config.toml
n_layer = 19
d_model = 64
n_head = 2
n_kv_head = 2
head_dim = 32
d_mlp = 192
vocab_size = 2048
activation = "geglu"
norm = "layernorm"
norm_place = "peri"
norm_eps = 1e-05
positions = "rope"
rope_base = 10000.0
rope_fraction = 1.0
qk_norm = false
attn_scale = 0.177
bias = "none"
tie_embeddings = true
parallel_block = false
extras = ["capped logits"]
init = "normal"
init_std_qkv = 0.0551
init_std_o = 0.0551
init_std_up = 0.0551
init_std_down = 0.0318
optimizer = "soap_variant"
lr = 0.01
beta1 = 0.95
beta2 = 0.99
weight_decay = 0.032
lr_head = 0.0142
warmup_steps = 200
schedule = "wsd"
decay_fraction = 0.859
decay_shape = "linear"
final_lr_fraction = 0.02
batch_tokens = 32768
seq_len = 1024
doc_mask = false
train_tokens = 105800000
steps = 3229
dataset = "wikipedia_en"
Each number is 500 + 40 x the weight over its row's rms, rounded and kept within 0 to 999. Layers, rows and columns count from 0. Numbers have three digits each. The size before them is the row's rms in percent of the matrix's.

# layer 16 MLP up, 192x64, rms 0.273, rows 102-135, columns 0-63
109:505605509482448518481474571467490442496563587443535443504519535535494493477501461564556519480535457496539475502538524512461453465498456558472501505505536455541580502529473515487482515588557541
100:591500521569488508549489431500471393568520516485450419568498504531461552479514516548534484487493493526494513494486496471535516513381509463445496539536493509484504483469537490534470466581457497
105:514538486417505506531563439564494484502503488520479453489512459561466539556463490532456494496483560438515524502478495455465516511422534534477574522443452407480437530497537536542512579519470549
096:525619494510478487473478549518572526481508536503468505537422566574555532491466536514485478482523588495432525509527482429537493528468532545501427495457461531453458460509509530491434476479504461
091:473534538457438456504550449511494512521519500545554441483527454476556518459428500432519484489492442541512514542534451526495492446529573509445494475536560551505533499572596496513446488428479467
097:500508527485522556451505495508519479500514459554455467443597438526483552469442464510525509514546482570521444463452452483497453461429523467464465495521479483513482509531510622468445520441536450
094:490450466490468570486540421538573470483436520440469528447518449515511482492449485474421447508476498502488480552480511543479514467462481459457529615539484487486478490497566533505479456441566544
100:545515582451469505514523502562564544520531528461466511443534501488530464480486498557435543469501501490453504504470483523520500585487520496582513414532528432463522549481486474508430472448523403
101:456464509500472528469591479469524506531472514523478468617501487477477571461454446448500427477522518545512455496528436477550473485497467521422576507543488455501551549473453499477543468513435480
107:508573502544515519436481435522423488501503496533577544549506476451539479523515475459462469523516493491516496484596440484464523497458433516435460491493502535503504469508554459566461532403507426
106:592460477448502506464495584569423485449469477455572488543494524524448562442487480477476408580509450495533507506432524478460543495456546436501488525492487502511502516534496480492450529470523489
106:539536475508547627514525560562545535457428480480513527486450476445460494477413486424523480558495501500529539516525513425438526429479483553512481517492527457464485492487461470441512499494495474
097:500468475512450447491532505535520484510433535468504536471541555492505456437525552457551399487520540487508574478497571505489481410449450469538529458450498428500515511495552518527543419487459499
096:533556487415480498459474549477554523481540565491464515509475471454542480487492470528499465520464565522532429493450484492572490482476527503492532534454554448468548409522435460542503499465435586
087:504483584495510525470517505436496504480489489469497480543430504534549513457452494453502584530473439491445522463389554504544495485448443526491511478574496532502453503581530532533519490551421524
105:600554560516519543526478555511456485497572535596500539503432515443508418516506462548444507493529549510495511523603441437506490520449507468470468530445510512479516484513463492484488482470502536
099:490544521528498537573570501471544461478522564508553481480525509493485454518529499502469473594444567460568498511496497529460445456535481474512570483512459516491530565563497434518418466523432459
100:505478467475567407530512478441540539455472469430510530525525448487504568474516509522534485543546490588470580482516543478558501492469468466441471447458478465493491507467531546437537535450570497
108:589534516496459504459531465488493458454558493467506455482481466495540459480439571497543608482483442509568556537498534476488545570474537549486508501518526557495431467521509501490450512520413467
100:514511484603436548433503487455477386468427514510557448480504516476459591467407555482544526479546516469549532477479505524572473489478502499527472526524500515459465507512524480518520492525518532
096:455513489522513550567477470500523409516455554536518525508508545513457517459605505506566529554490533454547462482573535535525521474560500558519475474569447533427523542493507494450473502516452456
096:518465478543556503476509474484503476505529589509459511480507527528407571492510462482465468559507521548532405487449436504500452486469422543517478456438473564521478520494560510541572535502496440
092:411527529552470439488450537483441567442527435527510487488487435550500522514453511500511468513449540489466547543467477544569537561441498483558523453515520441499539511579453521568492508505484487
094:492531423529555548444443575509464589450536496501504493528435437486482498520436444476456559487529467552508571438453503451495542500468499456491498548522523514482483542484516485475489424470442511
109:472437505539512439556542501492514487481472556505526517490548533461478457533473552553551506480412505432396504517536453490524577446493503508532496494469500528519498581479447555479416548509485532
103:561474494475579461506513431541429540471491558497480566507494498492502472515500434489467462561523498538552490512569489515519555561485523480428516489539457462506460547471526586458523448462486586
098:481477472435500470523470515436573528484503580500504439475480523479462494483564510472483386460528525482442487533519546452481465520473461423576514485501498467552545538516438560456494451485496553
100:475552391507571521507457496500585574526499546513506503481494538477508492491498435413569448490508474494479510476556518501485509567489501537484533508469490456449519532577530462436420512540521533
107:458543479476417451451575478527498502477480477557486482489503505493517486551501464485477521520521576465518500465428510537418422460479426532502466514492538466472475503525559400538480547421485472
098:488458429489475514530459423435503502530496561526507558485475543549456513485543470498528482447551595494518530540396565532566496552491511481524507482480453456462525577479514455541502534473491468
102:501464531478507517545496465523476474505511480567429467482524502544465477550600560404491486471541479576526443499543516476496477447487481535418529546446542511460521469507547424452485507550493459
101:532489477469442501526503526439520493551490470507483510487347489529491474413494427485497546477524471532572492467494462505552459522439523487482438445528452536510487481466488518467561445469448525
099:539451473556426423480544495442486483477497525513451427561539507503514441499461576464473483460523499516498501534543542495536476506520478515506549541561504540505442485472563487469443413596494483
109:529453504489521528538508457497478515463522603555546514519485508570510542456594481472433495514543597500476497474527466503510450537454497469499527422525515545504489495495473467535589551463483424
# layer 16 MLP down (transposed), 192x64, rms 0.272, rows 102-134, columns 0-63
103:500497612520463501585532497467421482527511499524484458495509496495412442488451488529433507495479467523482506500559571487508553504478461488435536496520493578559511522489519582522437442538500488
098:481487440463508542488514509491538553633482464499528483529425511505485472448485455515533516568532484526488490498438469562468465514560525475573524508517444475498544474498437548458551475506552422
104:427524479516376500551541462566478525441462481485475497544534453555506523500467549504493470514517576510566501533555455509455512451439505495455510520547457506477507470475539530465473515527450411
084:454534524457468459493500489484460485485468543494498458484515572411513514554562427510500521512463523513442484575504571496461473502523484481491554510522535476471443395485472493538582535560470569
095:495531550500563514512527464504498438546503499522538489483552496463490492544583455510504454516545507570413486445485485477493551556464437421484472428543433465454500473487444490525515547527466576
098:505501505495467489470515544472476473506536559445511563468480549421458521489527541514459470515535523448456518537542542462558475547579436487493518463432554599544495506511463561528500445458482565
084:518515527480434493487512445494461564500528497519423502495489471476544553503542531437524458512515499406442528570516451479399474532440515494496452397501440504489492449462496505439520513495476453
104:588557552494475411541440567527430436481450465471498520465496467489524581523451565540543497464428535526446470497547519542493515558509538505539524486494521507466554542488510502462494536489527468
108:459509436465605509457548575481487531553505512485493546458545487457454480498480565536536583497494490464492442549463498491541465450503534481473429484523482453432539504478513473406482463475493456
102:530541543508582546519419498489512524551616497475534518492430445546497487551508503491536455486427509492519504424577436566482471537464469522475516487498469543520479530518517464551465552529527500
106:389501497523514477417536511483542520480530470476531514433495509468549458430485434505511502518596481514506482426525511523452494499499507517555527582478500559524532548428494482501548514578461472
102:500522490515526471511470471544530546516527466471497462548579450577490453480470492430564575493498516555481536473487501533564481441396469546535492513460552421509458475468475482432484481460475470
098:494528469431489508508487528460492515585439544478501492501460458506510489540470510536427541417455411558451503505498498529511559522501494442554437427496514471452510492444486452553453485573527467
095:532501576588505441477533479454537431451496460467560525468544513507508515505482447535483527519496505494514532467503502511553469534568543506461547513542489499483501547458577496378455511416538486
100:538525478514513565510530529495561503547504472510482491549526491511492514455555535515528521553500525579511547392499551441524412505481422546461535463550555519492438541516474565518462529486439530
103:456573467555467452460497511436529481522540463490538476508463462486541498537485426561584559507538491473540464482469533549474463519476534495517510537459481455480503472511564509379479512559467439
103:536456478525491486479456508436501499515550544572514544498545520512507602435542497535473434478506395556460475530528511505469488481415546443541509483491498516485488524448452537444552451460490458
098:499531486530518504551494500557545524489462454491510495572419525525419495496433490474538429515454455487512533581567532524511404539519488513473542468493542488431464503445483501562537509550546541
099:495462559415484475549521500493484520531505483474510514474551458487516425499610473532461467521463496528473481481500451421504520433496465476523485444468455434456514484491408457555567553495469528
111:506482527521486506488458558434512454496569513536437521515503506512523441453505547502428504465453556505465497520469524506559504504551489536512439555497481527524512546589522404561591490474484572
096:462446558541490445548545542541529448476554445527415467470454485497468481499479431511499500440454493426452489458499502518496515486466450499554483509580513551512526537473481498575482446581508543
090:507553468554442509513635466460446533421500470515433490469439494467526470552468433473442522506508540478566501481499524467452528503576470513507480559528526490471481527468515487508553508485438521
097:586463441442534516497454553521474446587497520501524505507445564557427540453509555528523495526447505530443492521502496538537503441503497554434512502462457521535531550501472436426514503520496451
099:471594468537497491502487550494484469460552468525501504470540524483541433506543519505562488513494485564454510550524502608499533462407461444539520506444498549504544445438450521504485454506523573
100:489543468560528517465558407485514509545425498512478498462466551473537473523480495502536521520471465521530572509508551443538477462547525527501474545407487414484429516472522548499452535517551426
100:473481583486486504528571476475534508525450453517501575485511495449532487531601507520461500519543552518466545457511450536474524565446508411418520541499503527438476541429546487481490475463488537
100:425503448477507506528497557527459528467510417566493524474485457479518532503473462490451585469479517511564516487565548505423405521489520589527519521558526529476496515444518472546460488513552538
103:490509529480504532480531598513508459497436530508522506498526471507495471509529535526463468489452518534521444578516471485488487549511483489397434509559449536431509427504540530546551624520499498
094:576463509511600516486426580483498495537502499480507564541500525513503452510501522472504445509523438464504551557526485436565560540525540494492462457503424487508579463465457511463552450491519545
098:530430543555453451438525368529460472546498505466539492465487499572488473482507564491518420546456506515507448520556530518520463513515485465454515438564550469529512502499531464453508452492460488
104:508510456525539521495527484516519525520482512462517441494485488524525577494387482538503576496512485478454448495567581506532556486545444490474440518434407505539472520452468479501584442495528499
095:484523464543523491538508522443469536458494490514478436457472480452445569487520513594510481466519454451506455460439471516457543540514393486407483482483484482468496554488494494528452417495478435
106:445534556495583491489439465424487514489467512542497481480449486471415427546540442458502557521480536531450535498430517506517486523549469480530452512543533505410512487553516453487456500502451443
# layer 16 MLP gate, 192x64, rms 0.275, rows 103-135, columns 0-63
102:492526523493553523438574496462507526480480558519516502370521481572496533495498537562503505473516486527513555445574537561503543408488520552534543537501584493523513482448507530449513505502472482
109:577464471458569542455490514412449506508473467513543514465503474497490479522536467592447483544477517494470465504436438454440540521460507480460491526493577534583503470521543486506576557491517515
085:435497535480561428517556471511444513519489560463423469539514474481513499486399454461526490514523524519529528510497533530488429476499518447529484532556491404538510430519557442464539524452522462
094:505541506477554610472530490563517466513534494483542509463504448540400563502545446494488491452513465547452476497544510453424487495425504500442464455507487526489492511557449538453477450556475522
100:459516528410495467500471467494476532460547491464564464470503503518495436506450517478430557495487506476541513538533525511502473509564438534468494511488508515503501463524470456372575428457511589
110:413481496442524499577542544432471447502467520538460561478520549499507494447564451482499533491557540470533525485583443497491459515482509455507515535463449505511470524543493437597469536473533537
108:545501573533506415483559553500399482578557499503476485439504490436512491539533552488494495502476501497535473484558579555507475522475527507529502463554413508525514481475490556446464498438540488
099:560492521453538521490400541466486544513519503534470457580441515500467493505485505478504494497595502533527526516441496436469427452419537508543437499525501511465482517440479521440524507567544555
111:523499493497491508569576573429555533544471485495461580510475563516590509465574492413479492496516491507486520496530478496529471454462475508520495506532476549461444517530509431434438561537517519
102:492496465484517527433514523550492506480571495536481522456526455448525544526432388486443471507526479490490571565492496541525493477502496528497613543487537528519494518556590478523430550505506476
101:524498531503503529459512502459509540559518461474428463475513592513489487532470512472412534559530556497463461425536442501478510447426462495530517523530419499519431561495465532462448537557527497
099:525490457476541513500451495473463558471470480490461547460533478507538456483517530509467509457513442497609530537573519478601471521565472510508503563469467539494559507480486476592499460431512432
102:496532537501467508481499517517532492450501474496428569491424487460487518462577518472543565555528520455425543487502470565487456542570486427494536482568457474462439512470481519526497535536553579
085:437444430482503510525495535520450528474425515463423528550533458432462537502532449545571424540532486488532525530465474461486423462567467518453542539467542491518509500474548519476505482539561496
097:501496475493540479420535540473488532460531523486494459452499507466422565507417481545473504496528495545545418496488442430585464563481577517478507492520483491541458540484514513508495562434511572
100:470474439490472442488500581545514548446584466450466459571468493551521548548561503491456476407543446476463537517439482494467468451556524516454498473488531473449568486511503544511504518523504507
097:482558490478478501480532477479466569487550462452528517544487474606520436479520495524575518527524477460514483461468472529559533488544455515483493480487539571587442462473600491550508480525524436
102:501425546478542535457447489463484553456566497540551516482531452474540451507467427451548541547496475409550504499474455489484495474492534506500553429456570492528471516535569474493504530551534442
112:477509540396529474489533513517414560499533510508544507515438516535464441513513421518500498488444529446461484473460444510486547635491501495451559501545528499494543508501502496539531532572495480
101:490529477524447457488469434441476526415504537468525521501460483463618527560541511470489433487529485496504479482435467522566501497530457481466489494573530407527498529555510540448529545474544493
095:482595480396428477483456485490480463474538482524482567476521533513510464470489490428510484437490498512533534492488527485429461535468469517464462567519538526477543384537501470520525464482464436
096:519465478529471486440471526543457395461447509536498553480507449487475450472550526533498463477503478563451533500479477588559525480514521477440538462537527525492476469547496530372441505514508501
100:521525557447559453442522532541454536501579530559467491473499503566471503440513500524553528554496469520512515438530503459457494465508478457511549429512542506517633470473517436531460479523489487
104:486498502465484543471429531543352564525499534496508549545462511541535589494487564510496516505529561547524466538532489494503469542479505493541527465414505501490523515518483461468569555474533453
105:511386530477531499541563454556488509493492459473543491506488514517537600490468570475520429517496459496585533465448549466546428490492437488483530517460502488515477475448492429530544474519517538
104:466432530547433557480472433469464493506489481476530550426470542461477547429531471543499463555524469560528527501526448458516463502484505508470445542417424480511492505569445464551536531529489487
098:485418489515540483549469563552460437491502449509456410508443543398501490433543443520486526554475524511458542482530499512531444445475515495521507466517479587514483448508528542534540522506513455
090:439472522504508462532468473529513439472454507423514507541492510408489491540506538489520529524547530495495542444560478526532449471535540477430451474464488549455444420458548447511513433468428455
100:546536496455554536504496516481461405496501480514561472469488486494505540455510427511450492459532522549436562534538437521515420535500500449460437520520462476445579469540476509520515591469521472
097:575524505430557465511534502455460442543497547523469490388534524502475447470452548499521452500433479476469473508515504458506480546523500453447524539496486529558572436552544523481440487506514566
100:528553529420578500566468535500417512512491532459492526497521495421484521497530480543535454471548489483476507497514551458494521603528486522495534584486501518482487501472517492470604403504484468
112:490515525483571461514543522562533528434507473493537535457496502449543504529520509552547477452482547462531499460440466516443481507502514457505479511588469606460561504523562592496491486428485464
111:479498486454536413570526443433457490542571566470490435422512533541543475438506522429505495517485523493583520456507502519582457494448455483521481492528540534469508504486526547539464486518504456